Weights of a small GPT-style language model, trained from scratch on English Wikipedia.
Size: 15 layers, width 256, MLP 512 SwiGLU, vocabulary 32725, 26.6M parameters.
Architecture: RMSNorm before each block, no biases in attention or MLP, untied embeddings.
Training: a variant of Adam for these matrices, 575M tokens, 8768 steps.
Each number is 128 + 32 x the weight over its row's rms, rounded and kept within 0 to 255. Layers, rows and columns count from 0. The size above them is the row's rms in percent of the matrix's.

# layer 5 attention value, 256x256, rms 0.0865, rows 222-242, columns 64-127
size [119 123  99  92  85  91  82  91  97  92  93 103  95  82  97 110  89  98  93  87  88]
[[202 153 149 134 140 135 136 164  67 132 139 117 141  96  30  94  76 101 165 158 152 141 153 169 104  99 126  78 102 190 187 106 145  88 162 107 191 169 167 149 178  93 160 111 133 141 148 134 115 121 151 176 123  78 100 107 164 152 128 134 167 167 183 110]
 [111  90  82 152 143 155  97 112 122 154 100 147 134  89 100 128 147 114 131 141 161  62 116  80 127 147 149 186 122 138 128 122 111 112 157 122 194 100 174 111 146 147 145 184 152 107 151 129  92  98 151 100 143 138 101 142 119 137 112 127 136 136 167 131]
 [151 113 119 115  67 103 107 145 114 106 124 166 187 120 118 177  98 161 194 111 134  77 112 137 100  91  93  87 128 155 180 123 169  85 203 103 123 121 151 138  90 110 155  79 120 100  97 126 101 169 132 207 163 132 100 154 105 112  87 140 128  59 120 111]
 [ 67 172 127 145 145  93 110 166 128  75  71 188 165 135 127 104 130 144  93 118 164 137 136 149 133  90 105 131 148 133 100 159 135  89 154 166 150 141 118 152 149 145 161 137 133 130 133 152 135 133  94 108 163  84 140 117 140 146 132 176 226 140 166 160]
 [202 106 101 118 140 199 126 103 108  82 108 125 131 127 130 167 121 141  80 148 149 142  93 169 138 118 128 107  94  61 137 132 179  76  64 138 139 132  88  92 211 108  80  95  99 102 112 153  93 151 128  98 130 140 167 160 109 135 128 144 118  80 119 100]
 [122 161  90 120 140 161 138 106 157 125 152  75 104 193 137 178  89  70 136  99 131 138 154  86  92 169  90 114  88 188 157 119 171 135 142 123 126 147  91 157 135 143 105 140  78 125  94 164 215 105 100 112 111 147 109 118 178 123 123  67 150 158 133 146]
 [ 95 166 142 161 120 165 108 103 104  83 102 118 135 112 181 124 164 170 109 135 186 151 132 114 167 146 120  91 112 132 146 166 168 157 167 170 111 134 100 108 103 134 137 158 115 120  81 113 131 174  99 168 160  87 115 129 100 139  85 133 121 133 135 167]
 [157 111  92 124 120 112 126 147 157  86  91 104 159 170 159 117 136 124 143 140 173 152  94 141 111 170 147  87  92 116 137 148 115 121 101 153 138 146  70 161 130 132 128 122 174 113 161 130 118  75 178 166  95  65 150 147 152  91 101  80 140 109 152 150]
 [203 119 126 157 127 140 153  23 154 171 149  45  90 174 102 174  98  98 149 127 106 122 175 118 101 160 100 210 134 145 116 139 105 172 153 120 157 125  99 145 117 115 177 133 132  93 127 120 173 125 101 131 137 106 131 129  96 122 127 167 128 127 130 135]
 [139 112 139 106 125 122  95 128 158 140 189  98 120 137  90 112  94  85  91 120 102  64 118 160 138 120 123 160 177  90 182 148  83 141 101  91 148 111 131 103 172 148 130  98 215  96 135 133  22 142 107  82 113 112 167 138 129 125 109 122  76  75 135  92]
 [105  61 119 120 121 105 123 124 162 136  51 156 158 131 112 125 115 112 149 154 124 141 167 162  87 111 126 132 142 129  82 146 191 114 181 175 122 143  99 137 173 131 194 122 152 150 138  91 178 200 116 154 121 128 127 195 128  96  99 105 133 189 190 148]
 [151 132 118 136 119 121 131 174  63 117 193 138 146  97  80 132 139 158  56 109 107 157 110 151 194  78 149 147 112 110 116 117 127 103  54 103 143 132 137 128 127  84 127 143 131 120 161 128  75  87  65  83 176 163 146 133  76 176 154 159 126 111 144 145]
 [122 160 123 151 113 172 110 167 119 122 113 132 153 151  46 109 121 178  33 117 123 143 144 157 157  78 139 121  88 129 121 163 128 113 141 149 152 162 118 105 128 221  83 105 153 130 177 162 164 131 150 122 136 140 154  99 150 167 122 118  83 126 145 172]
 [ 98 150 154 113 143  61 158 147 130 163 173 126 151  59  31  87 142 133 125 105 104  87 128 102  97 170 116 134  80 158 118 165 140 139 164 153 118 109 128 143 185 109 156 126 160 126 141 108 125 162  66 144 141 106 131 149 125 124 138 197 145 186 151 147]
 [128 170  91 139 169 138 134 116 111  86 167  90 104 160 180 137 153 137 167 140 110  57 146 159 125 164 163 152 145 162 152 114 157 112 179 108 116 139 217 112 113 103 175  43 144 139  61 137 146 205  84 119 168  95 112 128 146 103 141 119  86 168 118 109]
 [ 61 196 136 161 104 140 139  78 115  64 109 138 159 154 121 137 143 148 120 105 172 120 198 142 167 128 139 128  86 153 112 138 121 145 127 175  96 122  82 113 102 132 137  93 126 138 142 139 186 118 124  85 123  62 120 101 142 111  98  90 194  66 130 110]
 [ 87 138  86 166 100 140  99 142 136  75  60 108 159 130 162  86 133 151 121 112 148 147 160 124 106 160 137 114 128 109 114 146 175 172 158 130 138  35 175  67  60  98  39 194 127 125  83 152 150 177 124 110  99 135 127 116 170 133 186 107 134 132 188 110]
 [ 94 107 139 143 153  99 113 173 115 124 201 172 110  97 169 140 119 139  82 122 159  93 115 142 145 147 118 153 199 138 112 176 125 121  61 118 170 145 132 162  88 107 138 121 100 119  94 123 131 180  59  49  84 108 102 192 141  93 138  76 139  86 120 132]
 [ 95 149 114 146 153 100  94 157 150 182 100  92  74 150 179 113 159 139 159  97  95 132 158  67 171 137 110 173 145 127 124  59 114 139 141 163 132  77  64 136 154 132 140 121 119 173 171 157 119 130 104 152  92  89 132  98 100 127 136  56 105 187 117 135]
 [123 118 136 135 163 105 145 154 112 140 175 156 124 161  80 118 112 149  99  90 126 134 169 117 127 132 185 180 125 156 125 181 170 122 154  63 178 137 149 136 122 127 124 157 183 160  99 111 188 129 104 112 142 127 108 110 132 105 111 130 102  97 157 204]
 [102 141 201 131 103 111 121 106 132 137 154 140 109  88 142 132 125 134  50 123 199 144 127  80 134 103 117 127 111 136 171 166  97 151 121 179  92 110 171  65 124 208 121 164 148 131 162 106 134 138 150 104 152 140 144  78 167 140 117 190  89 103 125 112]]
# layer 5 attention output (transposed), 256x256, rms 0.0794, rows 222-241, columns 64-127
size [113 120  96  97  86  94  86  92  97  97  91 104  98  84  97 102  92 102  92  89]
[[126 126  87 145 166 171 199  95 105  98 109 130 128 188 145  73  98 135  98 135 149  83 144 108 150 129 120 132 120 185 141 143 164 111  70 150 118 112 118 149 142  97 129  93 140 204 131 199 142 135 132 133 190 134 158 111 155 106 129  92 104 106  95  98]
 [ 95  89 108 166 135 146 104  80 127  94 160 146  97 174 188 101 139 156 104 128 134 117 128 123 145  94 118 148 161 183 177 144 137  71 136 190 110  85  96 125  53 137 159  91 100 165 122 159 105 135 106 136 152 134  76 170 164 139 152 147 121 142 136 164]
 [146 220 115 150 156  95  66 143 106 137 105 136 121 124 161 127 136 166  58 125 150 129 136 121  93 165 122 107 151 126  91 134  62 168 174 130 138 165 117 114 150  90 119 117 174 157  97  84 103 121 113 102 125 114  96 155 139 168 112 146 203 188 140 155]
 [133 131 113 167 142 157  84 140 131 134 141  94 105 171 148 106 107  98 109 114 181 114 138 110  65 133  89 111 114  81  63 124 142 112 154 129 134 130 140 158  86  86 137 121 158 105 148 226 116 132 160 160 163 172 110  96 126 172  58  96 100 109 108 118]
 [ 67  79 151 137 148  73 165 137 116 158 129  64 160 127 186 118 138 129 176 131 126 106 120 104 157 196  94 154 191 162 168 118 110 141 145 170 134 137 162 138  28  79 153 116 139 160  86 171  99 114 147  94 135  77 140 114 162 116 187 122  99 114 139  90]
 [175  90 175 157 159 104 244 148 150 119 136 165 161 127 111 110 178 120 128 149 180 186 109 122 127  58 110 127 142  98 105 122 126 105 116 126 164  60 109 129 148 149  90 142  96 115 163 109 131 102 180 163 103 149 124 117  99  41 153 137 115 153 129  75]
 [161 125 128 160 130  92 101 115 127 154 195  95  98 131  46  78  93  96  58 114 112 160 125  86  57 146 154  95  91 109  91 174 110  91 179 135 188  80 103 111 145  86 153 133 113 135 210  85 128 157 157 160 154 128 119 127 119 207 116 100 125 105 159 133]
 [159 154 160 135 147 114 116 117 135 168 146 154  96 105 169 112 110 118 169 103  79 143 107 155 165 143  96 113 162  70 157 162 116 147 147 115 112 179 116 128 109 140 132 164  87  86 121 235 104  92 131 104  98 120 121 127 132 159 136 141 109 141 103 152]
 [112 153 130 111  78 159 137 133 147 121 100 208 117 109 107  97 147 144  77 114 102 154 127 124 133 127 131 132  68 125 106 123 108 138  80 115 158 105  99  96 147 166 129 124  85 112 154 124 155 152 145 170 114 168 155 113 130 126 101 144 130 108  30 107]
 [ 66 117 130  86 102 139 149 115  79  93 100 114 164 167 201 123 163 198 176 132  92  99 129 132  80 141 138 132  50 218 166  83 155  96  91 178 139  94 163 113  59  86 190 129 155 164 102 153 179 161 139 103 135 141 163 138 139 138 216 134  91 131 119 120]
 [153 164 146 104  96  84  49 103 145 104 135  80  98  92 145 127 100 104 136 133 128 159 123 107 153 156 133 146 110  48 195 157 125 152 108 149 187 159 128 110 120 125 102 136  94 103 125 112 120 130  99  68 164 102 127 122 158 203  88  94  96 123  79 141]
 [115 157  98 134 146 176 124 134 106 119  98 142 144 159 158 112  88 129 152 143 193  79 140  90  79 152 127  36 176 157 152  57  97  70 159 119  86 125 135 123 112 116 169 118 171 165 121 182 106 126 111 143 154 144 147 123 181 124 163 119 100  75 146  89]
 [136 153 137 173 202 103 143 121 107 127 170  97  83 135 113 138 110  98 167 106 161  93 124 133  94 169 156 108 188 125 115  46 137 140 142 129 108 146 121 105 124 143 157 121 196 162 102 119  68 116 144 135 117 113  61 107  62  95 186 162 142 114 174 128]
 [143 154 133  91  95 149 131  83 162 109 113 129  77 118 145  64 164 101 112 114 139 121 191 165 133  97 106  98 142 181 183 133  98 122 130 111 134 146 162 108 118 103 127 126 125 158 118 162 114 115 114 128 197 131 182 113 183 105 130  60 123 104 127 142]
 [ 87  52  82 156 107 149 206  99 140 134 144 151 146 168 134  82 161 128  98 124 125 159 147  77  95  81 159 149  86 140  88 160 137 113  99 129 136  38  99 147  89 131 166 185  88 104 172 107 165 149 143 166  61 110 159 133 108 140 152 137 112  83 176 112]
 [134 125 116 165 173 168 131 116 166 142 121 100 107 163 139 109 116  95 120 155 137 133 140 120 106 132  80 122  92  55 105 119 127 148 167  97 111 163 127 149 131 116 156 138 102 111 151 245 161 158 160 169 109 170  92 107  65 155  92 136 120 123 109 137]
 [118 123 130 107 135 153 121 129 131 107 166 122 143 157 143  88 144  45 117 173 102 167 127 124  91  86 146 147 107  92 108 102 150  90 129 112  38 139 105 203 137 141 185 138  95 168 154 125 161 128  88 141  53  97  88 117  73 143 112  59 125  94 165 123]
 [ 83  95 152 108 119 107 164  88 115 129 141  77 121 126 142  85 166 103 221 166 102 112 144 124  92 144 136 148  46 159 194 120 190 160 129  93  99  94 142 141 109  90 140 141 157 128 156 196 127 139 134 149 130  83 200  93 117 171 142 147 122 118 149 132]
 [180  98 132 144 102 156 144 104 119  74 126 130 107 121  99 129 157 161 120 168 115 132 169 152  84  75 161  97  68 109  96 117 137 108 128  94  94 100 108 126 165  93 124 135 130 113 102 115 136  90 141 139  98 118 124 175 132 109  53 133  80 134 160 205]
 [105 162 186 148 107 135 164  28 123 122 164  96 112 138 114  33 155 132 142 131 113 111 134 127 131 125 198 123 125 102 172 143 114 186  90 139 148 111  98 135 140 192 130 148  93 141 126  96 111 189 129 109  94 136 101  80 137 160  91  91  28 156  87 140]]
# layer 5 attention query, 256x256, rms 0.099, rows 224-255, columns 64-127
size [ 79  86  82  83  83  91  88  94  97 108 139  94 107  93 100 106  98  97  96  97 103  92  94 101 102  99 105  93  99 110  92  98]
[[118  87 129  85 158 161 104 101 127 153 147 119 121 119 121 129 139 124 163 121  92 160 120 147 116 146 120 102 130  85  83  27 113 152 104 117 125 111 169 148 145 125 141 146 167 158 140 122  94 111  70 114 118 144  79 198 155  73 105 146 122 220 143 111]
 [ 94 142 107 106 147 147  99 118 132 193 103  67 136 136 151 155 133 128 162 153 135 100  93 143 136 135 160 114  95 136 131 108 126 151 146 131 163 173 180 106 207 136 116 170 115 104 188  97 135 154 140 124  65 149  89 119 125 139 100 134  91 230 129 111]
 [121  90 114 141 196  67 120 125 127 109 152 202 127 103 150 180 113 133 125 147  98 109  82 181 112  93 148 164 131 103 123  60 104 137  84 163 100  86 101 120 119 136 146 162  91  97 122 107 171 128 151  97 109  59 112 124 114 119 108 135 138 178  92 138]
 [123 124 134  72 109 108 145 100  95 178 127 148 143 164 130 168 116 205 112 137 107 164 154 100 127 136 163 164 131  82 141 123 103 124 122 122 126  83  71  82 151 139 114 106 133 121 141 101 127 125 163 143 159 140  78 152 158 131 144 143 106 105 148 128]
 [172 131 118  88  95 117 148 102  85 161 151 148 118  83 145 128 138 133  96 114 121 106 127 163 140 109  99 178 107 128 116 187 124 109  71 128 139 105 131 162 133 127  50 104  91 128 142  95 116 139 168 131 204 122 149 101 125 134 147 139 178  80 145  78]
 [134  95 161 119 150 167 127  71 140 112 157 171 101 148 145 121 100 162  86 127 123 170 131 109 143 136 122 123 158 128 135 152  60 110  93 126 149  76 118 137 116 134  94  84  63 111 130 142  91 165 154 203 109 154 135 102 156 132 176 202 174 113 158 140]
 [164 118  58  80 100 122 131 160 132 147 124 135 133  80 135 122  82 154 190 131  98  93 137 108 155 147 135 188 127 129 173 201 117 115 133  84 152 120  99 159 158  67  93 176  84 123 119  89 118 113 157 114 197 130 143 139 133 172 120 134  91  93 155  69]
 [114 121 135 146 120 121 124  76 154 155 183 158 111 139  76 126 106 116  97 118 141  98 181 117 134  98 124 171 138  70 109 171  97 155  90 117 147 105 106 177 137  83  87 102 105 106 112 153  51 175 113 197 131 118 114 130 128 132 172 110 127  82 175 155]
 [150 126  89 143 125  79 157 144 136 108 133 122 117 142 144  91 143 113 176 142  73  63 153 157 120 137 114 118 100 150 163  57  97 143 131 166  45  92 133 179 138  93 153 159  75 141 111 183 141 126 147 134 195 160 140 124 144  70 163 116 139 127 111 135]
 [110 103 179 114 138 183 122 110  87 192 164 152 139 152 104 121  70 119 115  93 159 124 152 122 139  69 153 167 159 176 153 164 105 128 113 142 139  73 147 135 132 162  77 116 128 135 157  74  98 113 100 103 140 134  71 103 159 120 198 148 100 143 180 121]
 [ 95 169 169 208 172 117 153 120 128  88  39  81 148 131 131 141 139 165 145 150 112 159 113 114 116 187  83  74 110 103  92  71 117 153 166 150 117 152 175  70 111 158 147 138 182 141  91 175 113  75 143 104  97  59 141 146 160 115  78 139 164 107  90 137]
 [163  75 118  18 112 144 134 175 170 137 168 177  94 122 106  88  81 178 184  87 134 126 139 115 144  73 180 137 116 168 173 165 112 105 117 136 132  99 106  83 126 136 107 137 184 147  79  89  78  97  96  82 125 154 142 137 131 126 182  39 120 149 119 110]
 [139 145 130  95 110 130  67 128 165 137 121 181 153  88 128  87 133 159 144 111 124  84 157 142 101  98 144 108  54 116 141 167 143  78 221 150 199 134 136 163 188  87  97 116 126 142 103 100 164 165  86  98 141 126  50 134  87 144 121 163  90 157  85 166]
 [162 109 135 112  67 102 106 132 153 191 100 167 135  89  79 106 151  78 168 127  90 185 154 125 119 112 103 156 130 121  77 114  92 114 167 184 125  83 121 191 142  73 149 128  81 156 147 147 120 174 110 139  88 119 123 136  63 166 108 119 154 107 124 161]
 [127 140 139 149  94 178 161 128 163 135 122 118 156 185 175  89 164 147 136  90 137 133 158  67 139 144  81 107 111  80 124 105 136 119 105  78  75 134 108 153 119 149 168 147 116 143 137 162 163 146 127 113 115 112 119 106 122 141 128 110 149 119 142 130]
 [136  88 151 131 137 202  90  73 132 166 151 166 133 203 106  55 104 137 119 110 115  69 155 187 133 137 102 138 138 100 111 148 162 137 115 156 155 133 114 147  94 127 101 124 100  96 137 142 125 119 132 172 152 109 128  47  93 117 158 127 134  93 174 152]
 [151 114 150 158 113 147 113 106 126 117  88 145 186 114 102 121  82  97 151 148 111 106 118 152  84 162 125 134 177 164  87 128 136 150 139 166 166 157  33 143  74  64 123 102 132 184 142 122 159 168  94 104 174 144 103 150 121 145 129 153 126 140  99 226]
 [120 104 119 148 145 104 203 145 136  79 119  92 149 128 105 137  87 113 157 143  82  84 127 148  97 127  82 131 150  56 140 136 114 131 154 103 180 145 163 175 127 137 147 138 131 160  98 188  83 127 122 155 122 143 132  90 122 146 100 137  92  82  83 132]
 [148 160  89 105  94 155 122 112  82 106 147  75 114 117 158 162 170  84  64 182 140 174 148 150 191 137 140 137 162 181 127  98 138 165 130 115 111 124 106 144 149 183  57 154 121 128 114  91 164 114 130 154  99 112  93 172 123  74 114 138 109 181 208  98]
 [127 151  92  82 112 121 144 163 116 119 115 119 117  92 138 166 172 146 121 119 121 158 104 129 116 158 153 178 107 148 144 127 114 172  84  90 129 132 137 103 111 131  85 157 155  53 129  86 126 123 160 107 165 133 131 141 109 119 124 109 107 157 142 101]
 [159 123 124 115 135 126 113 114 162 142 115 145  89  80  72 117 115 149 116 138  92 112 105 203 114 121 156 180 190 131 139  78 109 126 115 184 147 108  82 100 118 161  98 145 162 147 115  88  60 133 140 156 151 113  98 114  94 137 133 178 141 121  85 156]
 [125 142  81 138 129 123 112  79  89 155 136 128 140 110 137 133 165 127 104 153 141 114 119 118 138 130 139 155  71 164 148 126 144 192 115  82 173 116 108 122 134  94 120 144 102 191  94  87  82 122 145 160  90 158 125 126 187 104 141 111 139 140 183 169]
 [162 145 125 203 142 102  95 109 181 115 127 131 118 204 109 112 103  96 101 111  53 123 110 200 155 113 117 122 157 107  76 150 184 163 138 172 134  68 130 180 122  81 117 112 115 171 153 169 170 131 165 205 150 105 127  78 131 152  86 159 155 129 130 132]
 [146 127 170 115 106  60 205  81 147 133 142 148 104 136 125 126  66 148 149  92 149 103 108  89 136 174 155 110 120 122 143 130 107  80 118 136 125 137 195  95 142 183 125 177 156 130 114 142  73 134 178 195 155 147 144 134 145 128 147  80 172 145 116 112]
 [140 133 135 167 154 155 191  85 133 107 130  87 112 189 153 101 159 138 121 127 112 101 144 125  98 144 119 143 126 103 117  90 155 112  87  99  95 187 119 134  83 117 198 140 106 141  91 174 177 114 148 103  88 139 113 135 123 114 123 125 114 126 152 121]
 [123 138 150 145 123 122 113 137 124 160 118 123 159 155 153 133 184 130 127 140 128 169 120 117 123 151 144 145  58 140 119 141 163 130 155 108 145 144 116 167 143 107 101 139 107  84 149 119 178 146 123  83 108  63  99 138  65 144  78 108 127 135 121 107]
 [164 152 114 109 113 131  82 216 160 152 102 165 119  96 117 143  98 132 161 102  98 169  73 130 140 155 146 110 209  93 125 135  99 130 145 144 134  95 150 113 151 120  90 143 140  67 123 138  81  98 159 153 212 123 172 131 185 183 130 125  90 136 124 147]
 [ 73 167 110 146 146  97 164 128 151 125 165 100 135 196 135 101 161 167 143 105 128 115 157 137 155 147 122  82  60 135 172 133  79 186  87  61  82 144 132  82 124 142 123 167 170 130 126 115 111 130 129  95 110 130 140 135 146 149 201  88 127 139 169  72]
 [135 105 131 109 115  32 102 137 152 128  91 167 152  96  77 168 107 206 102 169 130 128 143 145 101 100 168 112  71  96 113 146 129 102 148 145 161 116 131 130 160 127  88 140  92  56  76 124 111 104 153 141 128  85 106 120 115 161 114 146 142 165  86 141]
 [114 128 200  72 123 109 118  74 116 162 159 206  94 121 127 186 180 185 117  94  93 141 133 111 107 103 170 114 106 145 122 135 127 127 118 135 110  85 136  90 120 150 148 136 104 117 150 102 150 176 144 161  50  64 125 111  47 132 139  96 160 135 203 132]
 [142  79 156  99 106 139  95 125 109 154 180 141 142 146 134  69 171 157 134 119 128 172  86  92 156  97 153  92 130 177 138 117 120 131  83 184  96 121  74  87 148  99 130 153 130 100 139  87 113 138 168  91 150 165 136 163 144 155 182 106 139 121 120 174]
 [129 107 152 143 161 136  91 120 172 161 142 140 117 105 114  80 158 112 115 110 100 115 111 108 134 165 121 139 143 154  83 148 160 134 121 143 125 110 164 106 141 161 124 128 136  92 177  89 168  72 154 124 144 124 123  71  96 161  77 130 128 135  68 225]]
# layer 5 attention key, 256x256, rms 0.0975, rows 224-255, columns 64-127
size [ 81  82  85  81  90  86  95  87  92 106 109 125 104 103 110 104 100  98  98  93 102  94  92 104 103  99 105  89 102 109  89  99]
[[117 111 128 116 140 156 121 126 164 111 159 149 116 121 101 114 193  85 121 149 129 127 139 163  99 121  95 191 125 108 150 133 166 137 104 142 165 162 129  95 130  85 135 168  86 146 135 111 192 140 173 154 111 122 115 116  85 200 152 111 136 120 192 133]
 [169 124  83 128 152 110 123  83 123 125 137 205 144 109 129 133 195 138 164 138 117 112 204 171 136 182 121 133 131 103 129 127 139 131 188  86 181  76 149 134  99  80  89 139 122 141  60 141 132 166 130 156 128 105  74 147  53 188 150 116 134 102 145 151]
 [ 96  84 140 141 113 183  99 107 129 128  98 144 124 133 160 123 165 100  81 108 153  62 176  63 148 101 126 221 171 130  86  99 159 164 138 171 162  91 147 131 120 150 169 116 133 146 138 148 209 193 164  96 157  89 127 129 124 147  59 126 153 135 149 127]
 [130 160 108 113 149 119 108 130 154  96 133 107 137 115 118 141  58 200 109 120 148 193  84 147 163  82 125 123  70  69 186 112 165  95 119 130 143 194 117 149 109 152 113 104 132 140 122  79 183 102  94 154 126 109 123 123 170 137 143 127 144 133 125 146]
 [157 165 114 141 142 152 162 143 137 106 172 132 100 204 116 134 108 175 118 113 172 128 114 162 118  45  99 171 143 129 176 134 155 165 134  91 162 139  97 118 173 141 161 104 174 141 198 121 194 127 103 135  57 125 123  87 165 110 152 115 176 104 116 115]
 [146  97 131  99 118  94  86 119 119 125 143 187 122 109  67  93 118 133 137 186  95  70  97 198 196  86 147 185 137 150 165  95 206 135 121 178  93 126 142 110 181 134  85  72 138 129  91 115  71 123 127 115 158 125  70 134  72 156 105 102 152 122 146 100]
 [118 213 113 131  64 137 148 152 125  71 134 178  99 166 120 131 103 148 124 110 197 157 117 126 114 107 134 124 102 159 111 106 123 130 143  85 111 110  96 102 221 125 188  87 152 142 154 129 200 146 148 114  68 100  98 106 123  89 194 115 205 113 130 130]
 [106  87 134 132 125 119 109 133  98 158 142 182  95 119  77  60 172  94  87 157  88  99 132 158 148 155 151 175 105 187 143 134 173 178  85 167 142  91  67 155  97 138 108 126 101 112  98 168 114 159 117  99 149 106 109 103  42 171 153  90 133 130 139 156]
 [134  78  76  71 101 173 113  96 118 128 147 142 142 141 120 132 149 141 161  98 136  76 148 185 127 115 176 215 107 163 127 168 115 104  85 132 130 109 107 173 136 101  60 126 129 183 121 136 172  79 175 112 120 144 136  63 101 139 128  27 177 107 119 129]
 [ 79 144  91 135  80 167 113  91 131 135 157 158  89 154 144 145 152 130 140  68 167 138 125 131 182  86 149 146  81 110 157 180 160 108 160 143 122  99  69 110 144 101  29 110  44  90 122  94 121 170 141 120 130 171  91 159 103 154 158 133 161 168 176 160]
 [137 100 150 160 177 114 203  94 110 117  90 132 110 117 125 114 121 105 184 205  65 127 141 106 114 124  72 112 148 174 105 101 122 130 134 102 127 176 179 125 106 128 171  84 172 138 119 176 118 123 135 146 127 132 212 141 173 122  98 139 157 154 101  98]
 [159 171  51  31  63 191 128 129 152 102 123 159 108 137 129 135 152 118 114  88 170 114 118 112 138 130 158 147 132 148 174 156 117  99 134 140 106 110 106 122 134 122  83 149 122  51 109  68 143 154 144 142 115 150 115  65  51 153 189 109 166 107 114 132]
 [128 139  92 136  98 103 149 117 124 164 130 141 103 158  80 108 142 165 117 121 104 154 148 131 148 164 192 143  72 158 125 111 172  95 138 127 151 113 145 120 135 123  85  87 120  96 110 121 117 130 128 141 153  77 157 116  94 159 170 101 185 141 123  84]
 [141 107 162 140 162  85  84  84 137 128 141 112  99 136 121 130 149 112  71 154 109 159 124 119 184 129 125 138 137  93 154 106 145 146  75 176  77  85 163  95 138 144 129  55 160 169  80 158 101 123 125 127 137 112 157 154 160 138  97 141 101 120 110 134]
 [167  77 125 126  96 123  75 142 208 162  91 181 106 108  80 115 139 137 138 131 113  90  76 170  95 120 162  90 166  85 144 125 127 100 147  87  95 202 112 129 211 186 141 119 126  89  59 130  67  85 166 148 124 126 155 148 103 139 102 142 125 124  89 143]
 [125 124 150 126 113  96  86  84 147 137  96 141  88 131 122 108 142  83 120  99 133 122 116 159 106 194 103 136 175  98 168 149 132 114 140  79 121 108 113  96 170  82  80 145 108 203 156  96 171 140 128 129  73 174 108 154  71 126  82 147  69 119 210 173]
 [102 100 139 125 126 117 109 140 123 148 139  94  98 140  94 146 109 116 139 121 113 162 162 118 207  99 102 102  84 128 102 110  99 180 129 113 124 106 151 181 147 153 126  95 176 126 110  99 125 117 184 171  97  98 119 135 146  76 125  93 131 144 151  98]
 [175 124 124  95  94 155 199 168 133 182 100 150 140 124 202 144 118 117 109 146 110 101 125  91 124 166 125 163 162 188 116 124 111 141 116 119 135 134 172 137 140 137 130 110 159 153 143  74 192  90 117 122 124 135 129  72 147 135  80 123  78 120 110 124]
 [138 156 142 102  71 150 172 107  82  70 102 125 102  82 162 103  51 124 164 172 107 177 113 121 110 126 104 100  55  94 127 147  89 122 144 104 154 144 126 113 114 105 155 153 131 139 103 122  96 149  89 158 135 121 109 107 138 112 150 169  85 148  86 146]
 [ 77 156 120 171 186 150 101 106 102  63 155 140 152 104 115 121 128 182 107  71 143 128 135 161 151  90 157  77 154  84  77 167 111 110 145 138 120 109  95  89 128 124 157 180  74 143 113 139 103 105  91 118 118 116 112 105 107 155 186 166 175  89 117 115]
 [117 147 126 149  81 159  46 147 112 101 104 103 137  98 113 118 134 110 132 116 172 208 159  79 136 149  43 101 121 127 111 170 141 125 139 163 152  90 152 122  99 100 117 138  85 181 156  95 187 126 150 140 127 125  93 124 139 146 110 137 141  70 143 178]
 [146 140 136 177 178 156 130 156 149 118 110 113  97 170  89 108 131 124 175 155  79 205  96 104 134 142 140 118  79 126 161 120  74 153  89  85 142 169 134 129 144 130 119 155 128 153 227 113  50 160 125  88  89 167  78 137  97 114 121 137 153 129 111 127]
 [129  76 134 127 130 102 134 138 102 203 134  88 122 157  91 150 108 124 123 102 164 162 156 125  73 176  80 192 167 153 174 175 104  96 104 173  97 115 122 111 110 112 111 120 122 229 152 117 173 126 170 135  91 146 102 150  90  44 125 110  63 134 166 173]
 [105  95 170  98  82 181  76 136 116 123 140 132 162 127 126 105 155 117  98 155 114 102 162 180 100 148 207 144 146  68  86 149 129 127 123 103 116 110 181 125 118  84  90 158 131 124 160 157 149 112 119 101 155 163 148 153 113 131 139 143  72 100 132 108]
 [159  38 109 113 125 137 125 123 175 195 116 128 126 161 118 120  98  87 160 134  75 102  81 123  62 186  89 111 156 121 133 132 143 158 160 131 108 161 153 142 144 119 115 140 138 158  94  47 146  76  97 139  84 146 103 153  75 163  99 179 124  98 120 142]
 [ 92 160 171  92 170  57 150 128  96 119 145 106 103 107  62  70 103 179 110 135 120 120 119 139  93 144 127 100  89  79 192  83 136 106 127 136 139 159  93 118 141 119 171  90 142  89  83 156  82 150 132 179 136 103 204 111  95 141 162  91 115 141 129  92]
 [119 130 112 116 108 118 124 161  85  81 150 129 155 117 105 126 168 124 108 118 206 124 191 136 129 142 103 129 153 126  98 187 129 112 149 130 138  86 139 112 119 128 137 150 111 131 107 123 144 134 170 134 140 111 109 158 181  65 117  94  65 145 162 114]
 [138 121  96  90 134 121 125 128 124  99 104 217 107 132 146 144 150 107 127 139 106 121 122 134  95 187 137 120 205 126 164  89 126 107 143 145  96 199 110 215 173  89 224 132  90 108  97 144 133 101 110 150  88 110 180 140  92 172  83 103 102 146 120 132]
 [157 154 132 160 133 112  85 142 126 169 121  89 167 139 134  97 156 177  86  77 118 130 223 172 158 114 161 152 127  78  99 140 142 119 140 104 131 127  80 140 114 106 151  70 108 128 106 131 172 148 164 117 152 181 189 136 161 177 134  64 158  65 157 173]
 [118 130 195 150 100 157  37 101 136 115  87  74 114 113 118  94 137  94  61 130 124 122  68 161 121 129 117 123  92  54 129 109 175  97 159 131  76 116  91  99 106 111  85 164 101 129 175 142  91 145 104 164 130 186 139 124 117 152 146 156 149  86 156 110]
 [128 168 169 207 157 149  11 133 106 118 147  98 139 131 117 136 135 122  94  95 140  59 181 161 114  94 128 118 161  72 116 116  91  79 137 127 136 123  75 139 151  95 107 170 104 169 116 129 100 157 126 135 166 176 101 118 118  86 132 120 142  92 139 147]
 [114 166 157 166 134  94  98 120 107 116 109 162 112 109  80  86 116 131 145 110 158 159 166 142  95 137 114  97 115 124 117 138 116  55 105 121 167 142 151 111 133 101 152  69 129 192 155 145 124 185 153 201 149  88  86 162 217 130 120 150 184 119 183 104]]